config.yaml
num_hidden_layers: 9
hidden_size: 256
num_attention_heads: 4
num_key_value_heads: 4
head_dim: 64
intermediate_size: 1344
vocab_size: 6559
hidden_act: "swiglu"
norm: "rmsnorm"
norm_place: "pre"
norm_eps: 1e-05
positions: "rope"
rope_theta: 6000.0
rope_fraction: 1.0
qk_norm: false
attn_scale: 0.125
bias: "none"
tie_word_embeddings: false
parallel_block: false
extras: ["capped logits"]
init: "uniform"
init_std_qkv: 0.0448
init_std_o: 0.0
init_std_up: 0.0448
init_std_down: 0.0
optimizer: "adamw"
learning_rate: 0.00213
beta1: 0.95
beta2: 0.95
weight_decay: 0.15
lr_head: 0.0102
max_grad_norm: 1.0
warmup_steps: 510
schedule: "wsd"
decay_fraction: 0.893
decay_shape: "sqrt"
final_lr_fraction: 0.1
batch_tokens: 65536
max_seq_len: 256
doc_mask: false
train_tokens: 374600000
max_steps: 5716
dataset: "wikipedia_en"
Each number is 128 + 32 x the weight over its row's rms, rounded and kept within 0 to 255. Layers, rows and columns count from 0. Numbers have three digits each. The size before them is the row's rms in percent of the matrix's.

# layer 2 attention output, 256x256, rms 0.0531, rows 105-255, columns 128-191
111:122114130088138077090124122102078088136154160110175120129150104117126142103151129159162135079083113129135084116089144113125073145126175137104140128106162124124147081124148136107128110116136120
112:137105102110129103142149155146118185081105074120127131127129116162153166115101129132127140134113131108103092126158128133082145186108112100163164145181097149166077138137122127184162130099126089
102:111134134122115148105153096068132145133107099143116097100093115148086162182044131126117112134119105147115105133148139172104125146111079196161148112120111207130104138127157143191150091085149141
093:124155109131123102105126111147084189091141145084088181080156143100160112134171043145155148115109140112094076119110121126100132148079092138096143090142129178115156143142116195111128152175131109
135:111148099077145097135132164097158119105075108055158117156128113160160137044120115180140084068085111142130126081136123129079142188148108139154145101134073125199107134148106179118196121091092097
103:076171127150132167121091109160099146161156189123153143082122129153148092156124119122155113097151125140132159123107124068116156108184128137113079144136142156134151208124075125126109177159111101
099:101067130142155134124141132132137161116115150118088109109137101123142167135087164138128101135133101141125132134155130120143162138154125137188146154092079132115103160161133136168197099181164150
098:124124153135151126117118055180151135144129138098174131120172119126114199159129127201154107069068152161143082097156149129124118124098114123152184147174130186135135100132086182105162104128120121
089:115103116125059109098127155134147171133134123154118142087132098135153170138127085130135150130146140139147116124129170114130097130085152164160084096173137110138091118069182114111114115123146130
108:159158161132127105166124178149165126116125161112146139136115154108118066069144092122125147110140123089135136162048070080149111168122127152149099126101152131096154130117123127073114149111142165
109:103150078152129085085131121151158168092143124114110141094165116123177204123125102130109193208092125164119124058171158119113125124109109160128126074143112114157093158067151201128152102191116099
102:119096120092170076102139168184085140115114099125145164149157088175185144121139167095109108117105136178104177102162167121101167125148150050146138135173130091118100137158123154155128134121098119
104:125102093161139054177142149090138120050072100121121129120135156158164161067125031172125169144140178109111100110136155165130156166081111110107172120168091151177159109123144204139163110096145085
122:140111141089134166121120111112105106166098112146182097173111151133090134106123120153103050091086089125119106133104104151068127195160120153170144160147078134165137100121146081194156096104109109
096:153098101087143132131151135156099109090115111133174133184122089147117147195094112180113092112112122154087128107161136187106124167130106153106143106116104089147153120093090149149134104120104139
086:110136151105104139168178141181131117130164130104144191121158150099143108150086164144129165151137164138135133130170183066146161116158149093108168159148157108133107223118082086091109177146125100
101:124137079126153116142139067154130093102114125097160145140095109138094132184077121156088080092116118122086164143154132163084148126076127133110192119120110141104163115144103149116132124095136116
108:097114092164086098111125139125130157139161154124090140147141100104129137119155114113154113180136113120098158112136093144127160096137088149115107111105119122119141124090181134160105093129146144
153:141082128147140140152190112105143144172126141134085141145090102127150153118132094111157138098177125105124112109104082160185146136139133165161081100101109133112188104073164139173102103139096201
105:115142118139099074120130095120120146132115121142153136120133070132103139202172136114132090179172107099121124126141108142094142108116169098120130159141151151129135087162083128136141159131138155
103:107148137118119128130110127121140143122105124090105135150109142163112135146120147184117141119118151143124074154137147125099160153129098163117156132141124144149120140176091184136123176131148118
106:102120109144089162146133157094138130166147137178166151142094142103117099092152122115133119157103180069148143154098177113190123165162147119124132204125167099105123113123102053162088180119124165
094:133128090129062137093067160099088099156179109140135144092148153126128133095141159053141161208140139127137106130130173096130102085114145143127094089128075111130061142114164109089089140124169097
104:120149158151115132136143165155121134131172115097113146094147111125108100138130154118101144140140136159137130147105118072205132097154129082113114144146168119100126182188097109100099163146163103
100:122178125122111122108152131099065159122193176137097152129142127091111106137147158104131142141146124131100131115061115130101114082131123156127102148131113128139120159129125107123112130152149120
094:102112097142125081091149080175117087119156100169176180128114088129154156158128069096183103175113148113146193154127114129144085135106171155190139121124105146117139121061154131103135116090128077
087:145098125107114137172128156045130080120110080145130126152085127064138133144100147121048139103112131112103077123145134185132113141107120138107124072120118106103164105127126109122128139089150166
092:175160140131134138108160112138134113117131114152119123140133134116097109141104109119074149133141140121111177145158119094153147098140105134159135140140131149140149140139125118152117166170120124
105:120127109149121134106131083164104063140156146119186167134135114062152161117134128133156110103110116124147148110133176130149096120147145134166136106146111101157095112075123137106119126098082155
101:118143079169152088152120157117057135053156124121112139108106157142193123092112109156186164157118151106123155083117203121143137135072119115096124134154131110157143132114186139108152144121084096
101:117177158096118116122147111179109137147131109153161186193109132194073168212131109161092169137125135158103129154162171132094125131108094108099148145178107126140142121171088173118155173094148113
091:150152086093074078107104141141133082113134093159135137134122099108151106147116137090143129135155122108109174156123125136135091077118152130131115113132151073088095086040167127062110123094124079
097:111154114148150114109102173084072094136133197125149103141105190124159122120156124131117121077114120138158127166073133126160112126115131147113094168136125117133206101163141134148138091109155139
085:121111151084107095127113137127158149145122117149088118103145098123170137170156092119143100152140102123104118112155080128074149124111140132131110159116096132125090149155167092142143137187164146
097:128119115090179141109085142142149150142095102075098122162116066165161104114123125143145092138134092117077129094102110143102151168148108168179110100090047154154153104111127127134114118160131111
090:122126132073119130130142186088119103165123105138124108140108113160132121128072115127111132132120129100083102153170165170112133160149156110126092127118123160177110115112175174111121112081124109
106:129157125130140125137099140111145167131155125127114133132116120131203158161176089118127124145142124119151131124151118172164119087124100111101122124144151145126184118122158158147145105171085118
093:128067135097122130105147110182148106145174073119175198168170077115122157092117112125150140098060165134160150116179161084138118156167149118157158104107110143146116137123113141074119138145138125
119:067199174152131129154134129148130171166163145082105162089123142114106101137104116120122162131124142114107143142119131068116174087092103129102139143175144165129148166127118141110101188100143118
108:125167127186123140159095194072097135095122166094035127135126131119105085107178109135135176169157143110115127113082144099160136129101084143091104153143128117175176149150114174099087132181131158
099:099125147139160112130129154138161135118117162124165157126169154132135096085086097156160132079166131152162110138099109102156100136146126118124110134100110111107120128174153164115155137144141089
103:155172193130174155105130059181138128111103136090192132147138106154072140150110165200086125113062141172132143120148127110117133152137112141103178125145172150150117085150089137128162120094117114
111:137056175161132157135139167134133152132123072141142124139117153161142140051133159088102098177164133121161142144130146148155142114151149098192145143175139122148130104077133129143101116131146135
093:102209148173131193148129102185144130193144181087110145073111099129123121112153152119144148091119117164150119159114149036157147087163132109106078131140178101142123177162118079141091165208088158
092:116099117137096128152066137098135195124058080127086086103170157129139198127083154087094150168142135105130106116199153153099187122141095126124181120149131157151076159134133094149128093105107114
104:083148157180109171126170144145121158156152106116061124128116103139138155117137127098110184153132171067094171096185088102124140107159096139186138144204133139086132176097144141104113142159118182
100:102134122088135061116076165154160105134174132120162127140129113135136095126139130129155107113110140095157124139133138107121096124155138066097128130127134123128122136146117103078111138134087093
100:152145121152107133096147155089074119155124153120126097121114147092121101127138149100126097141149145117103147104104122146099109111105134200116139144106126115085165118094154093123061117142154149
096:136137095121167115110138123166090138079111164122142167161136123148161110139138075173129125057077143145144134100114124127075130151110125137134140144170079067130176106104098120172125167148095161
084:119123171130132147076106125139139165157181154155164114090159072135154112131148111081168118119127109147170152176090087120126074115170112138112098152115157146074123131148154067153112112130156130
099:095218139143144122109161131146137151156149205078110105080143113163126119104142168144079152122122119127146147110123080090120166121089122092105092181168162092159168138138160135122132148138157166
096:069155156098134147156134084131138073146120164086168138189095161171127114114087133189102088057131132164106114144111075160075137158130064161107148112065135117094157123118126194118132094066055145
097:136118093145109155150147112142107113125143122164185155082111091111127122138176118152180060114097124152121109156102092143123094150105159140104148091119127165116129085121160100136153126074127046
091:132155138149156082140127145169172151127135120084080133122128156160135137109117177151099159097137146120077099113168135106133197123084142078065144143145128160170160122141132125113092137145109086
095:082086125127079163132133123108135126161120160151138121121118154112161130094165143105157131122169141146128137155100093131113135139155177103159070123104152090099115097067115126067132168096127153
111:140097158109122139118165152125189125080058073115123081123099143170107135155137143154113106172116113174123128110145111190076113139091107147131153076156129154183124094119158135119152088103121117
095:109135126154172146130082123129119153116103134107096153142095099143155112114151114149133078095103107114082102106106114132086160198192089119091149115117123115161166095133110168151118101149062115
096:139139165095142162124111137158177123168140123114169107114160151150122079107153193102109078085184071160131144150128100107113153099185101121136113130086119140126106084167152093118141132159152122
087:063138112121134085159103161184114127163207119144139203141119122105175150155140137122153086145145177105101137169142125100159154134120104098107175167126133128081163148121086128094118175132089098
097:177133132116117118180091136133105132158090122134181149175116161118117097117128104157191143101132162093139123088107136123142130146123160168074119129053144129082164122135079130085099173093074155
106:141100085085088091156116111109142111111160122192142161105099123104125119228150086102155106180166096110093119132146141184101092129082114106123146105121095150149092069097115142092138133115151088
113:148096073158109147166094120142108115126104128147129135143151131098168114115142098122146143096107147124113133122133136105151133136142126082086092122118147092130094165110130107105093156149089147
099:087179124157141109139138153106121121147151126100065142113137084127105098141112149139153128128095150103064110092114093089144129095126129146100102152084101175173189147157185143097112153139152100
086:105110127127155111106162089164119142095155101095119153120146154115123171161115100139114150080097162113099157134177111129120143114075066152141176125143120120075141118096140122169124073173107171
099:114111145140154085098115150125115146087113106150128169114124136159142152138143137132147101178128171141092144117098145136108114142125141122120121141122120191141166098167103172118139096112144121
096:178113125143099135113165098154108123108107094187112120148141136141071133170124122128174123119165131150135148104141118141185089122127148136197113142183168140123103082093119100169130137099137134
111:119158106137188143158151125163123112124121143086178143142107167131132100142081131186105117075139137141144087121101158097098162146086142158072169149127159094123158102125111155121091169144067133
104:109123168123135064150152136091143131089092146067090069115141127139111125130087116134087129123151105145112088102124074151047157146111096109144120121121099126144107123146122185146176141090169139
105:133090138111156120165157121142093046113118144101134098195080123143109124124086124172089115117191149127114114109162140133107147124125130160115153133111122089095127123114095133108115132095131180
096:132115164139170138091159133169178119107112098074113128143146140121172118067098108137124162111121139117143152111138163105140116141146139126131167097111122143087092128152144098081130138155125076
107:100115149126114154133108122115132158152131148118134103124096165139150121128178148134127102087110112145107106137094092180084116139130119132105135104102098119088189099090153169136143101150175129
092:082131124088104119156071130116137155164144108127105101157096172162091083180161158127127090144129136080107146170117113152121164126150092120077163179073151118094156146077111138163091144121125107
101:137146098147112129089089165084079122163136140149144131113115096096134147088118127136174092140158104050120121133106171145148042162154155122125112107119113136127123096105106112150115120144118087
099:111146092187134123118142179121124168120138151109098140090133112106161129093159119121121133187142172151081161097111137134131147097083122137122125104121129084104174121122163185149085125145107155
089:147146155137168164156145086172136127139153143128124161174131136142139120168131138139123145155167148167124163116175127107128144078112088122119156117126131144110137134161141134118132144140126104
102:082171113153138072085121137099127134188196152097143130097132101113164144099142159120169118105110090103114131135098124080145109089136132113154134151111132101130142117113148156144097118149130145
083:150109143126122188128122161090109137148168123121124137111085132112139092090172097090170120166135174115123079168069115125168152133129150124110122112115139154096143136151130066079124188155112099
103:151128170189148202106115101183152133132121098167110157136156110104103095145127144101124151141167136163186167114142130094159122084148137093118121152103187119108135159133098100109091150160130137
097:199098114094167117114121146092096112107107097159109099164132107114113110151164107145131138104127126110152122103166151158131111119167170135105095110124097122153135126143122147156135129167117149
119:118141092142145111143133129210126133095114089080096184141149156112166108146143114159158168127102156104095102149128108084160114132132108158091185163137105154109125155142104130128138167184170098
091:124119106141089177139136136105145064148157122147143157155120161080104160100122151155105113159119161071090128116126113152162075135133105146107149098121129155128144127103146125132102069078167067
105:123131121116120182116128126116117088111150118158177159118143185088153152095169098131158111156138127145143143089100128134155105134115086133160137130133110090124099093103114117123090155124142154
085:153124119154098089122119152122133192109088144144113093112164139144133089128168162082148181152106126127123100115127138093119163096107146132117112131113131127155133144114141114116134157159136170
095:096137101194132132106088140102147189119119111099069137084136142075159152128169110169154127168116107121086081125120075139168139140104072148115146129079132126156170140120178172162146063178093117
097:112102124124129112145134087139139071147113131146143123170121138125137140180135100112131070118145119116107149144144138147123122131156101075135137144144120096090102089101093095082127103112086130
087:132113125112168122129109104146169120138133124146149127116116150128138135146120124161111092107076135117127103123123138148116136154107089143098189120140132140137110105116082119133125103115081093
096:109132149165180177093147086141101110159117132149153120147112120089086137144114159097143097133159131133156141135124157174165099141131121080137099111129137152113135122140096135108128099076149103
082:141084076118132171091130109141123112127139135164232112111126161106108152139127131149175095119103144154156140141107110164176118151123134146144144113095131158122133097116158111134163057112102122
089:115131110137114074182060134094110136180123161131134065128094153151127131174120160118120120115123107058164128180087085122113128118154113143106125183115149163106148141165124128164127094126144141
095:137121125155148120140152099131124102078086155109105123108121091142094077152110098089131107119161096156110144083120153107123174112120137127129121130106139114155107116133080131119128133125115171
105:160097146158124179116096128111129122141134145135107135139113125104118102121151127122144109142170132138153142141120172144179183123154179137104125102085143102131158112125146067156086149141105169
106:134131126136143148156149153185133119112160146125131183133133125100116100110172114104125209080118201185132142105124127035186157097127131165084136097144124070061138166087119096074122188171103187
094:153133083107092081082092152068081117120145118141137116143182148138114133107126149120152178108129138083184092142105204116123113137157168124093109161123112133113081171149114136162126143142189067
092:120125111137157146118127221125119137134159141093119115170100125109143127057144102124112145128129145113085126118135168137134110150158124128132108083090081115113179118104132158117114131125105127
099:119175149122168167077118063194156137125127104103151124118127169164117152116088128181085118150097165162134166142150114120113160120115056121149160145159169176174149158141172127145164072146065126
095:113075093163082092082137152105087121106116117186124137098144111145122173108130097074162108193205135122131147151129169139147127119135123186188138126156128112144074096103125081131165113112148116
091:100110127143167190118124151135163118163120101140139117168084159133160130086088120144094132129084148119145162145156147166132110163155095139139098142139161130106133145119166095174132116112115098
095:160117094133094175079173085144078145096140110162133197162087079107118158135132080115156115132133153125120148130108156153119081152142144163163110089131141103138175112044118136123120115142077160
106:134112128165114123115110115092076127139164157131155127118103185099124138113031139074110127114164097062143148149101151139088090103113136121149103140153135154121128115107114150130119095128157185
091:129135138139160104181145156132124172123125117130136139130094153133178174138113156132113125191111148129133154127122179138134145111105072130083188099119157146117108128146142137150126073173085143
097:161114110100115118187092190108129150125144104195182140141121152114155097115195135106126122145143121111131125162108156136125074166135151113104131152101149099121162128132110102148079157103133138
092:140055133138148080184104171092111073125123091098112172157103072131149145147104106125107125148094125109086096123116154141101100156147145127095129153126122165129145125141110156128115103142119100
104:165125123177126131137080123108146150129077092124113113103107136111121127128138098130138171166114170138149109095098160131177116131128160129104132081098206161114125107135094111064170137115100087
094:090150139069096124105082140131130107106145122154168153116156131080107142168112128120121138164111159196113164102170132117124123064105126160158107138130072140123098161168158140090121146098204114
099:123133166164156174077144062137118160110092131127123137154153097138087176119109156165145101109104138165136173127103108152167100141134083170173156104121143132129135104110097100169149079139103152
093:098128184104131151074160107184165092106197124150141125152185112138104097164153131158156113106134107178197142163121072119147091109174158106152115140103141131135155117093142086104121154122118121
099:154075116140115120109127136087124138116125123156148122163114168117126137100126114129130113175141155114109136122092136160091140118133105147112155087085144127082118088124135167154153093148145182
130:113103134166089164193141173112121138110161087105048135100164183054113085100085132081148234136180166105144127140151172083203161074151148127156114127095143091095093202118162086139108199148161154
091:162115138160122108127072146133137110173131129142194111110153080151118144060161099153168127146083140159181085137085131114105092107144176146096083086088123145101077156159108112077137126087139101
124:148148108143101115136056113092098115168121162097120109097125098095154070081125160137175065112155095108142120157055090114104152120095152156106107150058118138128140151144126103103161110138119076
088:171137148185188163123139079132095129135125103156115105110131161113092148175158122132060092115116094109149149119126129139117147115092115115125133147130161105152191128112117134168115081187050213
100:128093124114138118119134114147103142079147112166146165128134141126144135156138130113125123158121141178116100122128127141130118124094119132115152118099128122123125134131155122085113114146145148
102:100071099123107127109113116118075081168120126124137096126174077150156171119133110139170116127122091121116138092149162113093113123161162119160121111110088152140089097107154122138115106103131127
095:110115084117128132122129045127069118127096150109114103137125141136101119174125104153153097094110122110102075145142134158081115191130110192114128170100092076110115130079112139179075118107135146
095:158112051132103122121155172128122074067136126163076138177157177138095124088103119129145146124114126119153119146095108105170145122149133135133129137131050140204142136157185163174108086106176115
083:165138166149112115183075135129159108142128170137163113141083169135135102130137157128140103130098155107160140161109099156127113086141145141081163188113150103092192131126100097104092113092135120
105:161097085096101126181141125108133129076086078153107162151107175136122160150115114165146168118119150124109078100200144173125156158107114162081187128145100148156129131135107152108132114071100118
110:154118128092115104166127107128105086137087129144162136143120138154113147178125160129153076118152137130094149153130107156100146138106122117113143168140139124108117096131129067111138101081107146
104:139108069145172098095134139079142180149110128102100121118098106144108140116109128095147157164152133179119117094124120108157164143119145110131115123098109109107116140156156145178140091118122136
088:109137155117177137141136126164165122109146153124135128121105135152117149160147193134116175112108136133139112110167148110162115080100126120105127161153161145117124128157099156100109117168134178
100:124117149116098136138148151082140127118139116121096120113131160113102126122137164147133133126178117139121105128130139170136113123103101144127154100134127104139065112140133122133111109110156136
116:124103107129130119126103166156181162105137104162096138157132168123164115138151117095136162177161163118128134136134121140152124114139121104121134117114115133137143131087170135135111119163102115
115:122177163156117122134134114146177151140156143120103145143128175067129115129146190131097125168155139139095106121116095111139131095118111135106154128101152137069151138148126146108110138142102121
106:173072085101155073144133145104117106105117101118113107166097094157178121110083118128131126101128133099096113107135110187106110154120127108117122106112073123108134064079132160144091102157089121
118:151150128144100113157149146126165198100133099104078137116155144148147151130170144137122219189140144161122097135167123137139143096105116124095137106132137153120101155117158144172127116143135147
091:120155132104145174121113138122156112075133135129122164144152186124112097110135138167082132133143124116082104136120081130130177148140101081093168126132108136156147151158120190151142155145106112
104:119094165087126163157131184164163110132113145122129093152125102122120112135170161135122146094119083147132126139158120108150112148179135149165083148122121148161139153141136116125170095168120130
101:156181122109127169160135109141117137145119114090124082173108126157115099119122158132100157078070129130113139126134111116107146140136078140141085102134147147124127134111147107138156098129051146
104:130138155147190079064134106136166118094089126121113132148185094085136134080127108171140099123106120105138115117128144140151120150128163156138147126113118144159170100160135125062125062114129081
097:133084129111158141145178096110147142095083107113070079110124089189121180160110168125079124161074089182108115144191129144091174143122074107173160126168152125151076111123120146170141094125152126
095:099169128131115068162139130071107144128079167102105103133114097109098119141141106145103109138165139127113104121090177138116135148112132128081124089127192103110153082121055159105151148108123117
107:112125101193169115160142155102145177109071097101068100080129119171142117110085103134106141136207142141117077142106162113127182132118147143094152115185133101144116146140143147139140113117099110
109:110144128100120184107160129161139116133134124121119161098162157145119112154205114143166096122100123145111100115105108123102128167137145148117122141169101139144137133156096113156120156127148075
103:131089098099173087166142098184133126101086128123169146183113166169153162143060147170104101066098171135132127126137113180102104156135099155150193141170091115064120049120102121112179092127096109
104:145102126127131110067110044174098124105127144096145157104201115113139141163089136159157147109099099160168126165145187085125144130140095198160134120122087106181054178100107135093161143172166139
105:098172129110106074129139122138146144085140151115112111101154161159084102135084180098099121146113126134132133141152116097072171126111100107149143189151130120154036164163119118143131140079166128
096:130193108148149122092105108113130183181141157125136118098142153130123129133168137107133129141086120152114138101104120088102105094062091139130110150120113123106140173168135134143132109132126117
091:077127140104129128100134107145129181138179120120157152091135137128083134144115113119137128087122083139112074097160123081081131160132050173166168163137071146144093162147163120137119105131116105
092:112075143135114084154093130113174161073132066160086169159119097095130103128126134169142133197135186175150138166145166141171110116127125119111166136084123106103135129145149117066130169171094106
102:138141129175076128159093175093172147154069138130127115075125153048117130084161128146142122146127115102103093105087116114161122154089097179120103125136167107133149094091167093120082120124125117
102:103194208096107169143140141163121114168193145138163130123156185110109100114148155123113132101135140137130137115132128077122145086132138155138129193143153124154134155142111107100093156139130130
103:070132141137115154132074110113133107113129133139100127121145119068156114141166104141124092116089100123120116123132184180094125139128145128099108121105129090108132148113156133119128109131120100
102:125124119148124121026103182154100114075163129147173180117170139116149127132148120125177140155125165149158165136096111102157106084118157125115104117101118146126138118121144132057104128146123166
103:120074136124164123169160117144140116100116082151156162162125157173144164094117143133115100119093161103131185144158123160141103171188123096139193162137141149141110103134124122146161130105145091
093:171165127154152172097136052139157159141139170119147113115162118163070108133173162114127141100130114159127108155086120120136129094130171093133132147156117153110117152163056097159158160157169141
094:124098126145074101111134112148138152117113137137146167119128130114182144148100160127121116108168129128125130115160161168104138078100131086118176093103114166115098119115132148108114116122087168
103:100176147151136078166104145097109112136116161111108095116101113148105084114132154077110146146148111066115129154075143094111128103154147079094123172138116117127133139137100127108133166094161150
096:164147155114120138113135133140133119133145123097130118160126122077143102104112142132104154137120141129115141148171129117129160108150117124119126141105198120131106166119110138122126139131091151
102:122116099143089138133150122119089087137163138144149160120135124093123134116154119118140148133113128070126108096162110148108080115090121168176150129167141125132125083057129108121101123072156111
094:152121135118162182104147094110099188143069132088126096104128170122094093132145125156107099079088108181117071122122132098089166165127096174136151132132126082104119121169123121175111158128111152
101:092089174072113109157135201128105067125144057094155097164112156153112150098093149122088193126144178135124083112137191102130136128138151157160141126151118115103107147109075123118108189128163144